config = dict(
    num_hidden_layers=14,
    hidden_size=128,
    num_attention_heads=4,
    num_key_value_heads=1,
    head_dim=32,
    intermediate_size=320,
    vocab_size=947,
    hidden_act='swiglu',
    norm='rmsnorm',
    norm_place='pre',
    norm_eps=1e-06,
    positions='rope',
    rope_theta=10000.0,
    rope_fraction=1.0,
    qk_norm=True,
    attn_scale=0.191,
    bias='none',
    tie_word_embeddings=False,
    parallel_block=False,
    init='uniform',
    init_std_qkv=0.0358,
    init_std_o=0.00677,
    init_std_up=0.0358,
    init_std_down=0.00428,
    optimizer='muon_variant',
    learning_rate=0.0143,
    lr_mult_o=3.0,
    lr_mult_up=1.05,
    lr_mult_down=1.5,
    beta1=0.95,
    lr_head=0.00341,
    warmup_steps=20,
    schedule='wsd',
    decay_fraction=0.734,
    decay_shape='linear',
    final_lr_fraction=0.0,
    batch_tokens=16384,
    max_seq_len=512,
    doc_mask=True,
    train_tokens=100400000,
    max_steps=6128,
    dataset='wikipedia_en',
)
Each number is 500 + 40 x the weight over its row's rms, rounded and kept within 0 to 999. Layers, rows and columns count from 0. Numbers have three digits each. The size before them is the row's rms in percent of the matrix's.

# q: layer 9 attention query, 128x128, rms 0.16, rows 0-127, columns 64-127
# k: layer 9 attention key, 32x128, rms 0.153, rows 0-31, columns 64-127
# v: layer 9 attention value, 32x128, rms 0.168, rows 0-7, columns 64-127
# o: layer 9 attention output (transposed), 128x128, rms 0.934, rows 0-7,32-39,64-71,96-103, columns 64-127
q0 087:530493506497533532490487478527552497455526542530554493593488526531548505605452420447499528488482550458498496477498523517504486487475472490526461511409535467477403491498467531480451502540544514
q32 087:522493504506538558493574555504484540532464511517511520507562524514494485499514518574511452527516513499472504536540539496494502558470489456507494492500530420555513556460529560389486431483529434
q64 083:472482552455502501492521461458463572508488547435533470492512512508503544455489561518480454570502455492504532488488484537455437522475493549560496488529515446472537529475592474554533492549531514
q96 107:395529510484444500477523523512593497501432426479599423473561483500503505583502529543500454481537481560531513489577492493428478520484539495513515510517430446516478516510440515499523489497522499
k0 056:524510498514525499533499446538502456491489475575525517496529478524529509490482415490520610534532492475444559475481527446524567478497501533464497480537512595471508525529549507510478477554532497
q1 088:558582494527485452445483495482486524520499487451468467503512541517564480564579460547459578532518468524442530451565435477508486500473468433500547560482514548491534524529481515455480479510490513
q33 082:563512513516383491427491458547518542513437495490521465558483526549438488516536498491495522474447489489430510498556492479516533463483497538486470498488473518517501515462515526400562563460455513
q65 087:565498509503502525511517428478506482543510524487457500545490437488476524478433526511517538504487515417595566478525463502450519489502459553484485525438489483532465498486581482557578447521503543
q97 096:558478459493496499475534468473554502518481544433551503517492552481453539559572503572517502523513474564533536551531521467521454483505469458524513495545519458547462520587371555482510503455485429
k1 086:398487556509418528495454505504445477489498503563498538497484469409461494454526534423435552529513579480497534476452506485500540530504538508453577465572527483536474478525496512555464492571511539
q2 092:496468466497488456447436521543489523562483533401449494500522490556423554480500502500462502560452507454508460564527412493434528498450439533510450566454453540530517525487539459434580523499477520
q34 089:502499462466551541517494445532555544524484528458532468572506551502471532537498478483478492528440442453501478508539484473467500463442477589477458524454479497428563560540563457510540516561566489
q66 076:501552455526510589421490491514456486554576544485484526564458593451488548469519526468551550458494558527421519492507512558462514472516492482490491501512499552439559564458540433518521470469489533
q98 075:514449491506512507622511399473603490531449563508541591492491443433558498546539488487506477488516476468529508537557502510531506472488540504465448501500484504557470521537562507436543474404460432
k2 073:534541524485516478468520514498487448459487476563517456467510471527492450511427453446501478491564454548560527489427509512543471555474480492504521461583555526561490492533401557563401502503478508
q3 094:505413473507566553486487499528492515524511544465486556502509566510477505481571519443447421593435440541434539469564501550452456542465491510461485562521462474511499512511476441476575550500505501
q35 077:533487527494524561546466459522542481519493395495558435516520526482468557487486502490466508499397524474529496468561459520561542448456474545520473525511496535456501548549537485517522506482520496
q67 078:481533430477537541455486504511515502447509501533523523554428552471525518571528453530545539472478471536412529497523546481493483514492534451521467501529527471485565543474498463451461444474504514
q99 072:476557458508571445501467474514506540493485457502555507553426514519437546502593412537507525535503522544427490461527525560533517473463514480459480469513520423519486481537508549516496501497457432
k3 087:506527413452497462511479475551502483448484489538480456442492493542506445488474443404513471452555470516529514477476474528513477470482492480523532460615572581517539555553434557530506501493459521
q4 108:475547542519498538503499494470478478497498516558551448469524526543590431487467487565539510471575502498575527461467456477553472472577509495539541474554532503426534491461493533522465527500546545
q36 088:485563513507543549514502509507439476518537476450506551426456517589492516482438509534493494480531530479514558451475490488508518471548425438516525490567510506498519482462476543467491461470506551
q68 087:523550507539386444523485534515444458583415501488520455527505479489538482479434531562546502457532509526501446510484448497540418502505463529507487479489546544410571480463418473469462482518481473
q100 090:404522510483480481568518551503558488594533440444540455491563523558513479523453508466465501548529426490551534480544437508477482536538437498571502548452512530481570463481477508494504469448484543
k4 098:437456498537503488506530572436480465475540491499511473478441488470528495499527512536534449412553495491481529557436505467489543580551562488529559487454523451530518428520542466544420480519529474
q5 121:558523532543504508536475540476491455520441440530524437462590494491503424450491513497552503476548475537538480483461473442587495534562464501525511427505532577538565500523525519527491470533523579
q37 083:484443485534501610543419551493556518499558459549507512466503493492511501458561546531514524500514534454449512482496618490491545525543501468514540454519568459525474486508543489479488485472553527
q69 109:538485478501505542502507501498542443557468481546502419510484477575590430561529500616524523535563484509549539514418529473512462429519473585549492451497568475458561511437529519552505492449506551
q101 097:477487543467466420525480550471505535560539459529566417516563481510489448495493474471508558586485502502503547468466512459492508436534552535572534502492465546440496509452469566556605495545532594
k5 114:478439487543547527441497608414483443461591524441496565530491514449507503439512512465494473439544537528475518492494478458409531484580584477598539494459515470505461439509504472526451440501506541
q6 108:446489458495535556503428591463456452561467469561536495524504506578511533476511501622550528492501481537486569460529471495544465413525432549552529520526500583533506493441582511499487508479533551
q38 088:521448541481531478524446541524571471580529489458522499547489503542519488489445503563455551423449564466453525521454483468499574469531494548576574525452529439502436454489488509504477530417512572
q70 116:454486591484509540538428486501568559475530528582495464516540495517548484565456447511547524528518440550452539487511514514483504482559455533556525536434504501518485513456549500454539536460560477
q102 117:554518496488476524549523503570498481519467506435495507527480464559477442452563539513485494478540461582522555450441504486535464466516453550493483530481553494535569470416522546526589498493505545
k6 094:470375482579546506501501559418521440446538545445516524529467494478489526494546524483524496435535547473520469525481489462446543490570599481501492492483476416488507434514501437485424521505528496
q7 086:523465528555515467513436533486448468552461500521520421565504507482517508544549482514548506520544518489457499344413431516533473515517490519489538496487503530482476449498477475501489470454530554
q39 090:474466514520458504556490555495571479447486516422575478539521485459557495496509403506495463549514524575484460512508567529513535495488532563570505537392423494448519445496469462517451436544536496
q71 103:540521425550475547483508537496545466446485515539510454528557547580513434602482430515480552509547505509542455479486517514547509424553466451569556455513534476435487461477542529554499512490470546
q103 111:480487479485490502454483520479479538554528502487501523547474518493520465493526460544481435546441494522512494419523481552434589556479540556508555543516395532501454506504518495445556546440498557
k7 109:500471558515563464525581555392432450452551549465502502529421493498483543533478547490457472479489533497499463445490487518479569494503486520450541504551487499497486479544539498575490456523513492
q8 120:497520526519466541466425537468508471581430439494561464549507492492527446530495499550546511549546458544489542448465508471523479512584479553551556451492543508522497458450499559498480499446581531
q40 117:510468552512492509533434559529523522507533487513590482418482445570571506506560476551528498441557511483476528415493576516483511481525440555572562475481517468517457434482539531463457460475542547
q72 123:523451531537483511510493479448487488544457478525470411497581510544555451517468522583514526524547425528500494503543548488522481491545464518554540468483587488496524483473550510504493494487574553
q104 138:498415494447430538456463500502465505565474520533483482470505485524503392554547487481532530540467427559536607478510511535396538531517463571580527515493471500500488485480519543435588513464528548
k8 108:478454446521532488441442547456501508539600485481533598502534488495492428483517536521526470461516503521418506502470496484470527557536551503581556453522517509484429397528476526507488481440515575
q9 094:491455585451428499451477480465522522558452470485499410537560521520545490531529517493506495565527473555545501480549554474503506469505456590518557494512502466521495483494589507457510488540568573
q41 115:490429480473457453498486533544531492577512470504569424554476404459519431550504464541486514519488530470481496453479512514489530520490550500553491535498501509427509477492487501534478477505546507
q73 094:511453492479456531510464499492480535522469470529500493501558439488498512511527474518537582558550433526561549523477572530512514433514499530535551561410461497501535474452499565508497519459564486
q105 104:481480481563549558458485468523552436540545493437618473524534490491521483486505570535542560570521481464560543515488527512483504474493562502523542542474473483496476470462489554526502541458561534
k9 132:526503503485514542515447511535590444589495427457557472542536529454505479468468511548525520431507461475500514483489536514473534531503477497606527471532556512462484510455472547435501474482598546
q10 102:492440447515504483483439516556507521502508485456553499438506499491490425511528488478527505495461447565493590540462484521458458460505524520527539515529473519492409506488499560484517501469538525
q42 116:518489498499474523522430521519487462539396451565466517468478486549516508554515489504555450499489452514524518566493502468487439486502434513561503476559549491473403490459470559490532511445499514
q74 093:488471549479477519514458449573609455482469524479542462527503476475523519584575508462499470513460461521471509535471527529438525543499445520495537514506521456475421480482494466461480529474536507
q106 131:481443499481474516570434562480473492441448498547478412498520570574530501561538502526501516518514503505528493593442526517501446486521534484542523457496518474406461434463553500505536490473597510
k10 117:594479452497483554433456492532551490526458448557487524545516495491518502509461441516567532508458524463558558493514502488553408491540520515503502474516534502502478510460560558464541515399589525
q11 084:571449459523454424473467561503540484442506502478514499458476515539484496425437491451519468483580496432548496515452538496490461469503527418466499541439492413509485501497473487506507496545439496
q43 122:600457485457476475473526475452445517514459510518552517519527492457498524476423614485481516500550470424524528496474542542537462489499424504490471583439507444544640475520581523515518420496455503
q75 112:513446618490483440503484489514484486523444509515541469568467513394504547457531576460521522508524532470484419493503490424484491540502505532472468526442529528477513490490443538552425551526502513
q107 100:549500455537540445487500465488535458481498525519550561492527518486509514330462514470512505446459511492478503449480517538494569525461521481490528441510492513555490505535490482502460514576542558
k11 105:494468512513543467495528550494533461457541529545543496448450493523543485408511522510457444487431544496482516479453607449500513588489487462535553538449451496546533472503568562509543432574526504
q12 093:512458537509451484547458495534432529464513476519416506420557424531448450373412537556524491555560461465479516497515488527541511539531450511483473518488568533543580510492516506541529511560524470
q44 111:473446561514494492449536500476560469457540434493458452392515481476476507433529640533515515538498580434557446515485504497489545501476533479467476468457500473522458460503528501539464528507440481
q76 088:454470487511548470465466502503575445479433492518514498473494497515522515582459501511479492472476541458520476464470455454485449536508503487480477457582491490523505468453462480472476438447466520
q108 141:502481485503560446515449474467548522502488430455481494485541560459467526434469561542474559485499538437471439462534546427508575481486586497463489462439489487452488460506436493492455511514510525
k12 103:485454521491492515529425473486519509541412468461530462396513531562509484449473543552479535491510525496488419470489508555470556556494484526509536504476536570486609490520506456486496546491537501
q13 075:465458509511551447501498542496476531536570501562446471538570468549433467489424512489496480485545536546465521470547469576488515503469477528512490450484482509496456527534502497474508500451490521
q45 122:549462517526524543501573549520469563522584513500423568474537544525465542541470574550562469459444494586525545524539521497544486432446492531516433502535486521457531509581530467482477498435475502
q77 096:495483500486496587504500465536534526506577457557476529458604482504441505485458588515499481524493512447438582558493470487511497557495496536504486500495460521607545523515495521518539505486465550
q109 096:440575533548495505492495512472472488454483564533468470456497535554499532514423498523546519523553458452492517474500551492499429539474519486445450492504599429512417533556464508482482560510466484
k13 105:557537592514578464444568520519477485524536479557449550530398544511514523494476502512542411510474487536468550440534463443554524500446532432483490433542534429532502539554529548505492510486503490
q14 084:475502578505529474488540513485528485476427439468515519487527483527510454513556582426530442477494549507582453516442503538546518430469511500440469470573449529442452528456524524488490544432504521
q46 124:510505525567562456440505478458552450479499474484520476495585494510473468455446518525497471547457516577481448526494463483505497516488522513483511483468475494516556510555456498477501474569449468
q78 084:433555515499552438554512503423480481425494452541548442484521457453532490418485532514525582532519547485502468525495507477561466558451544539498409458535523468464538481504531478511473489538480519
q110 095:513473498573509496424484472485493482521460402488450526407529514411503495514502516561475528483466507479536436491544506525484563477505566464464490487494480500518447500507510481498458545468456500
k14 105:460491547524452516508567605499546501482448525489421521494485482462477543526548500541457523490475573547433553467562458508509574481536545497517528496574425517547481475504498479459484523555445484
q15 101:496553499508505514495516521501513466486479471486500486460593497525574485510508512501472449436530587499474474537470482460543465513540549441441465500551518479499543531569513504528481523536513459
q47 104:537429514476476503520502524529488516512445470597541450495610505542569457575536519489503499501537555540552525466574458410540566599496472559521558471506564457482483481496458526565534525467470518
q79 095:443495469505527547505538546468574484524482526487508494449527510516557525397542478555477479391503533520481453534477514496554483508431512430497507509568523405481503520548522514463430486605484511
q111 118:442479493526504452505529482528499486460442489479486459506529555545554517595565405498447457471475519492514475468609446530533493406471510456498473474524448513501526550601519480498511487490495453
k15 102:471476465510504508479539511490457477468482471503495474553520490486537486582525523527504508459474560589575642514527436569457485505486507508491509480529531527437444525524476549485553491441538443
q16 074:503603589519543547551464503505483471494527443472494451535475512512535476513451441427511516491519550572451471521517418480477488486521476506484506546507536498476455548505492405489473462442517550
q48 094:473518543505501518532444484524433500456493503504555502420607521565488463494503516574490522506483429492556487472461569480530585489515444450475541566542484511545485480487487502537443452503580537
q80 098:415454416468460462441451506465535484464533485536498452453487522478580449504443495466478518480486497491500423517523539498511531548537496470494558485530498535479478462550436500539530515520544513
q112 110:542531529500436527512460504553452437505571466478473468525452506579491498469469513469497520546512435533544491517521561546539477456545432495500526470524551505492555530489396565457441548503505545
k16 056:526473512523516510506524458536520549524418491484500506530516477546529540570587548543534491511429473480444532510486513524539497491528487461561484552436477492461500534477568522427555544421493463
q17 085:522498536488488534533522491509546517492499524494547556449564549494503498520442380443535504521460513503488480554521520523539576486502532521449526530423494581493420502474546514490443473512538491
q49 068:542545491514491485527434486538500510510440511507437497450493484467593472466508513530511485501553494509503531522556477511535493410522524518491488529493506525509513545495470480468421466580412478
q81 079:522428467477536458571479442455492484516487518476529460468443478561506551553484476497456484532501459527566549482571526455463471498487598490571506527498554495457479468537572530579561501466525505
q113 098:420525482514510484490452428466578444478457421535423477494480505493471525512514488524483446488536524538502523553541425426482533453531499486478507523514523516495440487534490504501502607503503429
k17 071:566491578518493483502516493535537537485459454496512477500429552486521526558511546558484484543481458493478432510497444485455454495508487476555488564517445499482520494482560425450566546434458507
q18 094:505452506441498502467512499506497505532527522531519576498487466535441589432481565470496482428463530450503518550529541489510499481451534500464495522445492497399563475449500541483497512562436541
q50 069:464466513518629480482528502481433546519542468450557542536547491470480536448470532530517442516468463499518485548537484522470511485480540494461482599474454517526482539469496625487501521520513544
q82 080:483489513478493416526514503488444500516517502477498501431437470481446542427527557546464529500450547464543519487534516441527497492433584513498481487496461507445457458485471527496530510473487488
q114 090:524517552495562472463473442452547575445498502549521514536507486466510525502574495511494472443494493494475421512481527524491593500475441476429501483467477536426402468496492532497528522488404517
k18 077:535516512436527521583518428527526529458463556499481513548528495538483534574525496533498510582474459441512479486580523577509497394445438511466486510480487560466504529467493511487515520476478500
q19 104:467514530483511510470510478488538524516513472487550613477521508451481557462469510450495528463438555469494478518578536486517509478449591523424473504482487440502495515490518503440458499506528478
q51 088:455529515482521489574589530442547490489434484500555546530516541446500507512443468545488490531442502471490483604565459496535487460485629459521464561456483449517526522477501520463484516505540475
q83 089:454489541477547423496509510431487535437550491459505523441537514490431531395500552451441523498414566491559483471504502473522475528441594489502481520460467481565434471529526519523562534538500530
q115 095:587512509531492449488525480446459508407535544501438570492513503565519550395454513539509516418454519482498413457504517462507517541487493541437507485500509557507452500506513475526457493515526439
k19 090:537534512431521489514456440549499547520475513564506494464507484500520493538539491451518496543444458499519477436565515571535511475467384528411451485533514562463519486464495477513535531488508529
q20 106:493524490498509544568555472504506525530492542501463459547514466557546464588540336456443509559542501567484470513498492504479543511477466503526451510509493452460462551518484481506535489514524501
q52 082:556479479505433504514495513502503454508515514479475556531469480437546518479463482535501519487561539498541504491480520511446437558524512533481396418570526439485489512484542511526531466411446515
q84 080:563503473474468542515447503521553461447502505534494521503547474522509462496496475576592531511543440551498510528433523462518526516545513530542491503509558452517541525495487488533467530474514508
q116 090:542492433466487583564456469503516477510541465498554484545556510589508539453459459510526462521426483517429555495475489494544496510472532519543510532430466467527439511489521518492507527518460479
k20 070:457483455509473549505500505477512477441513527457488545551537510488479487447513478477474546402532558502484554458528499464428559473522543553513509513554492461458503499522476467468517442531528585
q21 141:480465491507525502527554472515568492498471535551479486539478489524579480636474452506474522562502495533514475552485558473462493495536426492534506537550527435464445514450464457493535504439523484
q53 092:534474556566448546485542439549523480514559490500524441559505533545549491565525469546493534510510471483489500530418596452517500475469502478496503455510529452469492496512537452515513562454512494
q85 129:510481464489521541514492460515539503460523517532490463561491498534545483630533422520477521525520456528468509474495564516472490489542452519549538532476513468526455523491503505515506486465525492
q117 097:487509531543472553526526493490486547505516481462493487565521481476467518505480514518449503513493502566576428492506540473524478473529515565501495497476532413540442512443531569492537455506521520
k21 070:477419417502516537489524433481536453488501582508449463482431529547467493608562488431551466486505529476518496528525524511468580475511475438523515542559514529440488511524507508532504552446421517
q22 096:529475488501503509502541496515546499512551514490468510573536535485558549555518514491433569530463502532519500517498518465481507522466531543506458538577528492506430570482516535509518479445496499
q54 078:528540446508456497575525450525465513490575512477484476487492444510473603509482358494459506580497523484491437466511478492435480486480517476538541548496454548490441487483487494550532522518547508
q86 088:471536441469544422510518490536440538519527538458478527528509498468478541467445510449482565495450530458457505550508430553480534514435486499448440537534471591455471511555455493518482511564418435
q118 115:510506387480521518488499395614465444486541566507465499532503594550569540477522553534521482484492529493434513496489461517544515505473495412475441464529544494474460495520497514568411501466460419
k22 102:502432579441419482476508490561602494441395510448478505463477534462462532442540516554542545539431513458559498552504523469485486498521519530403433506509445479538483514448463441536559534506432492
q23 097:529476402473471519458545428527455484493534534443470547492432490522478478498482449498456557522497446506476515526472544544417463575473421457504475580536459474535470500504437498490561491523485475
q55 091:494505457471557453422509396509482577431505589480408468452507513502503522512495503453481515531457455530487533495472434461489505526491477499475484519456468493464480482473474488462537542525517470
q87 101:495406453517534462520537424548550543439543513547460502525469436533482478535523487442457546568507441515487410558503532533422498500459455491483472508572532478447506476507525419472499525470497463
q119 111:498525454510511478445538471501441593477485549528442510457475462487504481554486528500505444454525525540453572521526475525449493550488408468477477545515479482496441583522461506411475528520456470
k23 103:534526492462507531518541487494480522474477504499472418483495506598546542494487456542503534517497507474542514470495480458563510487429468518479450533543452486504592542552521488472558574505461371
q24 103:506474496482495513527572485563573532467503533457459545471505445490486516487469502550439428485500482542548439621556547484453456534473548494492463488570558443465454526514512492467521571504500476
q56 091:421507421429500456466546467493530497476470541516477496481478433491480557543456531452503429527483504514605499515515474486524436462503516465498418499542530501470463525441511540495517542510488394
q88 121:479484466459500470528589451587557523540532559476499608562537452492455494465463539551438470478461526468492501562470519459484461552473518515453488498549511463514481531500437488476579570465476476
q120 098:459497521523491460492516488518530486504436512535498480425510502526463558500506560534475506472599503457475488556458424459532468482454490519486452427461504464539494516517423496432440546551458458
k24 112:469423540466511472522534468467534538485484520516456521458476522504501568469513520499462494548434465479547424501573515478534545500458477526400420557563441533529544535491517518535572546549446454
q25 096:475504516540482556567506539481461461514484409465518450544536553525514469433546478585519461519564524470549569484440456503551455486515509523530563540489509484510487430537431546515477438528492592
q57 090:458526491476502487455518466422500474464493508532510524615535494496562480522467527412480478529516530535412470500417515434484504483597559471502542536455542494468467473477466527508471465479468511
q89 106:463472484521450541543488501552553521443443426523570537513582520486462503510518512507561504502546488454420530393454464512558493478522537465556536449494491497617486453497499537530506486507515522
q121 106:436447513506498452602516521508483538521479426495553494568489499491508474542518478501481462533573542535511426478496461527521534471482467507485508504472527467507596458437414479435520452485506505
k25 110:509504440547439470555571532479496486445571542519510470615490445472501510524459487514464522535497537516475521535436527545446616527469513510474519483528461500499446500517482477534517468487555481
q26 098:470495484551528479474447566451453503443437490513491530439453518496495508454473473479515554478537529486548410515510465541572473435495520518496447444527543478429500484511434464514457556489469454
q58 101:427534542482492469503524498485459524471440510486445521532502516494518522502499475468513512503499512561518451455529426508501487413505559506526496483464493568452562465497447510510455474496523502
q90 093:561521549564472474490509535442503553522467439524496498574521421485485510510487452511523508521456549443519530402512400470523458474567550504528491457428452519451500436472525521503501499542503524
q122 103:459468581491528471567501533432489515514486500588515447531535439514560518550454529473551439485570506482529508484444447579508485476521569579501554418528529536504493502509411488496453543486485470
k26 109:432446486520574475525550571411536433420574576550467493497490486497462516518506485506420508501445525507524430495513498504495515500448539441473498477561448498488492450520468500598481493538428475
q27 099:505499503470505503477524502462535449445511534517530466568469575473572544595487451488513584512488501483448492529531487606513536502478500478551519487439434458503475515490478477565456495484532493
q59 117:492489547584595468521546525529573494470520544532508516489522509500525411516479554512511474460513543506500518463515489529508498525492512470582531486551518478462450515493461406504539482438563460
q91 101:461437434463466504464438529528550432468524500479496520541494568584588491530484508558473608468501542453464549479498506492484526462530507469496490424555545481433460542479490479515516462372522483
q123 119:507482523550585573559530472478505498499486476565553444520557508500533485534497520508542556523484513532463501571464504409513477497502517407516499489450547500530519477492464486539441541459557518
k27 104:459473547510508486542568486506485493437536501518510510525474490515521468528433495461502542500473578498499398477457461533529488546567515462461494493519459459446443506493445433531525508522458433
q28 080:546489478485560533460485479536464556542514535558487507408454519533431494438481452500498488479544442466554475548463541458507463567498486533559519492522503520565513496479449472514489452520498526
q60 110:469555450511565552426561508532464479497480551459449428424508492502495576523512506471497548479501518504545581535457457470523480509477510475448505548511456449547491467485543446520536450427500483
q92 098:533549505517541514560474526437496501551535499461553464640543532460519509434444466470502525474454509477487506495467491548494535510527535509497496508458534496488387532485527463551512534548540464
q124 113:451489517471553441455487527489489506488506526543515517503477497500516485501548535474505515502545526531506536547461552512472499515526518534543517578474429492456483509452494500499462411502509489
k28 111:553470463503566467468619505491444478485498526518449505530481514487509532566490538422475475522546474491497439531548501451507530493505493504426517511557497504504505530526533422507509479441506457
q29 080:546507491515433474556505478494426465482569442442506503575461460450516481482462531468502498492523535474415511459435431476500534530507464495529520466468498552456555458493560535505529448552458532
q61 105:441541487486480454491531518471533509480483519566424503440491535489474528535444416489551450476416471469509489506452386499462447547541470518448515497478466503474468500439512530442508480477535497
q93 102:489578531572549469536471473430426494486496497525505564536498520466454501490503517430501485499521493436439444508500434505538588438538489502465489439486460496489555516463524471573404502508471554
q125 099:605540472540450447553511470502435503503546558536440534574468547491475503522530465443508593456571532450443461501485422535497510549477444500511488465456474495413524543418455488459508497447505534
k29 126:481569530550501482511578528450507505472583564542442542567462533551478496534449494450500467498527535489535498491511513509470537521445497444456485467567427481468507508479494550532464471475441456
q30 083:520526498504505431442442469451423458522502480475556543575528467432473499470486540448505453450410540500454476506497468457462523477510511511457550543463467495536465472448550508552447438490499566
q62 136:503496497532503461523442458489506526467489423460535454551466482411491525453542477575441544514486513426460487418533547479463514511471555459492469480493470505524508468532448478460465459529559546
q94 096:543476540500515500507436518460501453483475464512495516436490537463417449375489622441513514529508508443513476468484535544515514508552549552497533429504496449578465409513484511532476481544531522
q126 102:455510524533512464540497578498442482454511522491506467576460490473527419497496511453521548524463585415459409460555509518513440467464527408496522446454547525481490506484462525501451480535551523
k30 129:486512518513524477539502518474524504505553499470554524553588463500484518482519508439480484463507500452470494432479526499452643456490472505538491468481517543431491473474488429524463521539484539
q31 102:478553415425498528499477558519531448492487584522527499532467487570530546568457417518512459459545424530534520517466518541492485460518479442511506545540506466494511533464434446503472539486517438
q63 112:527476448458501476519486508511476529514501493504527445589531463562512423547530535545504529522508439505537468509423521555504468521446516523528543522478460549492547485487478548440529477463583532
q95 100:492478483437423527515541518480560408523492499486498496478474530576568565551469501538518507443529448534504523428452523508500440496501519496584457516535533461583531482442515482499465468535490459
q127 118:474548507424517488452499492528523544549542473513519459515489420494486494522516462442466520492454496500479476548507521547485512421514498541498497522529529535418526506444557528487529455485549505
k31 108:493481499507571499541491509556558524503516503547536448539429432544485442530528485448498481512461438515487429537522540530521455455475469578515502530531475519447517553437469431486563480453480535
v0 097:520498515477464471487467494463515468516512502625496462461489514504506506530503619493506442534410545548591507449534551565511486525545486482460501484576470552509522454478527494549509504538493528
o0 106:479508534509584558482529407530496583450580509534551502507487551465521379588494454451510522503457493492482514494491504533484563458499497524456508450499542586458530540501516512560444478503563521
o32 102:518522504551530502480534467515504480453454550453487481534530485533443494488440502547537543553471492576508528516534473476475505496480539599577566490450438477526448445435537488504482474445512466
o64 096:482511510443453460540522486521539501553527513559473496475523563473564556456521559455535455545475471528448513558460452559540470508436532540495558519478547531528518592502495472491461499524489474
o96 098:522478523537515499496497536475459480488474457438512494497466404468481521502505466538515526433575500476473449494506498398524478527566444429541444516480514447498529475517434526478512497489505533
v1 093:491452515548485468460583478549572521450518540523532486549523481508552505513493490544488534548523552441446492479508468494492505610488500437510545538465504556502479512485472520522525490504514492
o1 093:521504509546494496500474535512512504501521478540505491579480514417504558548485534491552404505424554463471539440434489518569479528570535496501536464500537466498484502582470499516460506532524508
o33 101:550462536514488505564512458555490510526478492484441479393566493482515518493485469478415492532537527534485515505531552460484454467569399503513505535456449449504466465410482511519472429503511514
o65 106:482558500487465541431477548575539516512483401527502517531514493540488491534515484481501467509499439471569501502498535498477522464504588479441566416573461453508489474529460440488484485510512498
o97 097:433484450437565512556467481414438464514492532468477526524464535550469468472559503485532531472489460534492483515512450560512477460474543505487414530520547565496547555546540497470522583493463523
v2 099:511437504493487482549476512480499536539548492496491453510600475514505517519529561587476488475606449562497514535500542448542519598490593493487494520467506535533468511447514493531466516495549485
o2 112:517507421539481453513555547550443473466438493435511493516508516520481572449478514444542486493482559527506552457494453501518472498451522490482561564469447461539463452584497424475523480559507542
o34 097:461406538547530556530471523471486501485538513551518510487496486444577509554525521481461528509439447363459525523474525409568578463457471528440491505506492428468463509487504577503476505465494500
o66 102:502484527494506455489543493545431431553512485447495500416497536489474482423455552536435500531459503569510551527446514531415435528470531511561514479560559492508523509477435476459529511490490511
o98 089:549547508429551573454512489450517584500540491526509506482497474548473446519561456485470516514552485542586431519513449545518504474556479508500430477480519578489540528453535523574455484478476534
v3 099:524564465510496435454474592469564460528518474475483482517483592514469507550490579485477483503473550524487511464496491586540531511499444454493495486493511493463521510486468527527528520524486501
o3 114:437471485478503520538555417540527546405516570534501533513473430477476459520534462524575528424499510516447507535486542464473495524480429485513535536523487495473549536458466555495477531523519433
o35 088:482479500474525574507495444530485459505461496522509478482564497471453493434438563457426531534485524509466558490558481548467526412506572545545471483486483443525478476456552478526503536511440495
o67 095:512523622500484493516538495489563512459530469550518481482512542560549546568527507498403464518500485611461457533516531545481515511529517479505523502467476515461509552551508490508500483469564527
o99 091:559531481506516490486477607506440542564564511473500531458473526476506486510501437505500531493550477480580531453512474486559502512521503494497442469462560531450491469527504448450453424484462499
v4 099:584494480486534449463464548466424468443500438499503523473514473476572497475538439450514428508484485473545518500545542485471452446495524544512486523488475487468554488502427475417532475520473531
o4 117:501532490497513514482509427533509539489552584498489506581463481519528475576556445470395525484490542553521500522484509483442539476500435496520495482491504470458444489462500541501504495401506462
o36 082:530552455505475498511494491525506487459497482538538485528475513600515584464524462462525506437514481540573544471480413510479535532464475500473499472550529537501495506534482531536333546537522457
o68 094:463426518539535579512515519449514485473545467433484536469532525479458470457487583485558544551480423416479519484525491511523436449546521452422571526513458491513500532549500466461522484573479531
o100 095:496513478427486469477541551542502513551464512511453536454554508447469540534502530559458494520498527499492431530486527459499498534546487527547487551517493550497556562492494486568532515470536489
v5 106:430509469476505470525504389458533470452475512517495476533533531534499536543398551476473542506522456540494587566532473519473488463522438459513512527472506383544432446509466510505479529484476502
o5 103:496518524525557485536507538448354455462526500493486469469496466536547538410485529553597476509514512505492503445491525426504470549467470474502470480491504501468472498512506513499484474614456588
o37 096:548507564461472514503513530530487489493452515495430507439596498555511511460474501411573473571434538516589537444495475508448541508547514546484501478519545538517492508387518486495455497468546479
o69 104:485555485500528431517484539507531504532503488554512495505418497436510489482496531548594508441560461518422422526487516482564476506459464467541424550516484549535583513529476561513418507508425472
o101 085:487422496488479543460520501481529542490499485415557546510503526517440470558554449499531526492443485480510423504514517567480507438478573515426482454474491537504563526425512496546516529455510488
v6 100:434463586437578543504509496526466492453436487545479512512444488518506492523466520489488517500539521571547487475435511524527441570530595596468519550517529535575565487472502516509538451534498518
o6 112:497513472478492474485437514441499514521502415463463548491526462437388539436530586534471569479530502484497517453488470500507510539475492533474515499553491559575519470559535573540517465450548583
o38 097:584547479545433457533528450483457483466464518494505485505520501486466481539497439474599496499472536487500543466505444501518522491478489492537494553509555504470511521489473433417523574506456513
o70 084:475485505494497507473464573540549490544526510534549475452486488524494500364554506464579461445468471481464476489544452535497537502506509525505581534480436467556503498494557442439415495487587486
o102 084:559474495536541540484545502498504529516501610471527523544485556511597439553436515490484464545465506511503473515498551413495563448558460490496437465505521498419467519463460509551432478564498446
v7 115:634485549503420498610465477548455475428478464489516458533501489459533490495511528418495460485517490485494530472529537477531459518498509485524507452516460513596470493477429522558480506483514511
o7 125:476515504488565539472495479440503542541472497477502459428537555462535481478441541480518506450482534542506530504631513524475485461517559498496431528484516611441508532531545567539500477456497522
o39 095:501455510460485498474480513524455497451522397523539461548519495556471550547536501540438456415458506505511451487415516470410504477444508502463536549549498456522524514513485444459474501496546474
o71 101:517497478530459469506534437515492442504523506501508456490489476507544440411479562534571512545504462462537519534492479535555503506551523535531535425542520463526510503504466449571530566533418474
o103 086:463543508463492571510515546483499488552477577536519571609491468471513498482579421491626526519500474502492477477467463444517432498531455485501450541542496513520545500459521485428448494439506513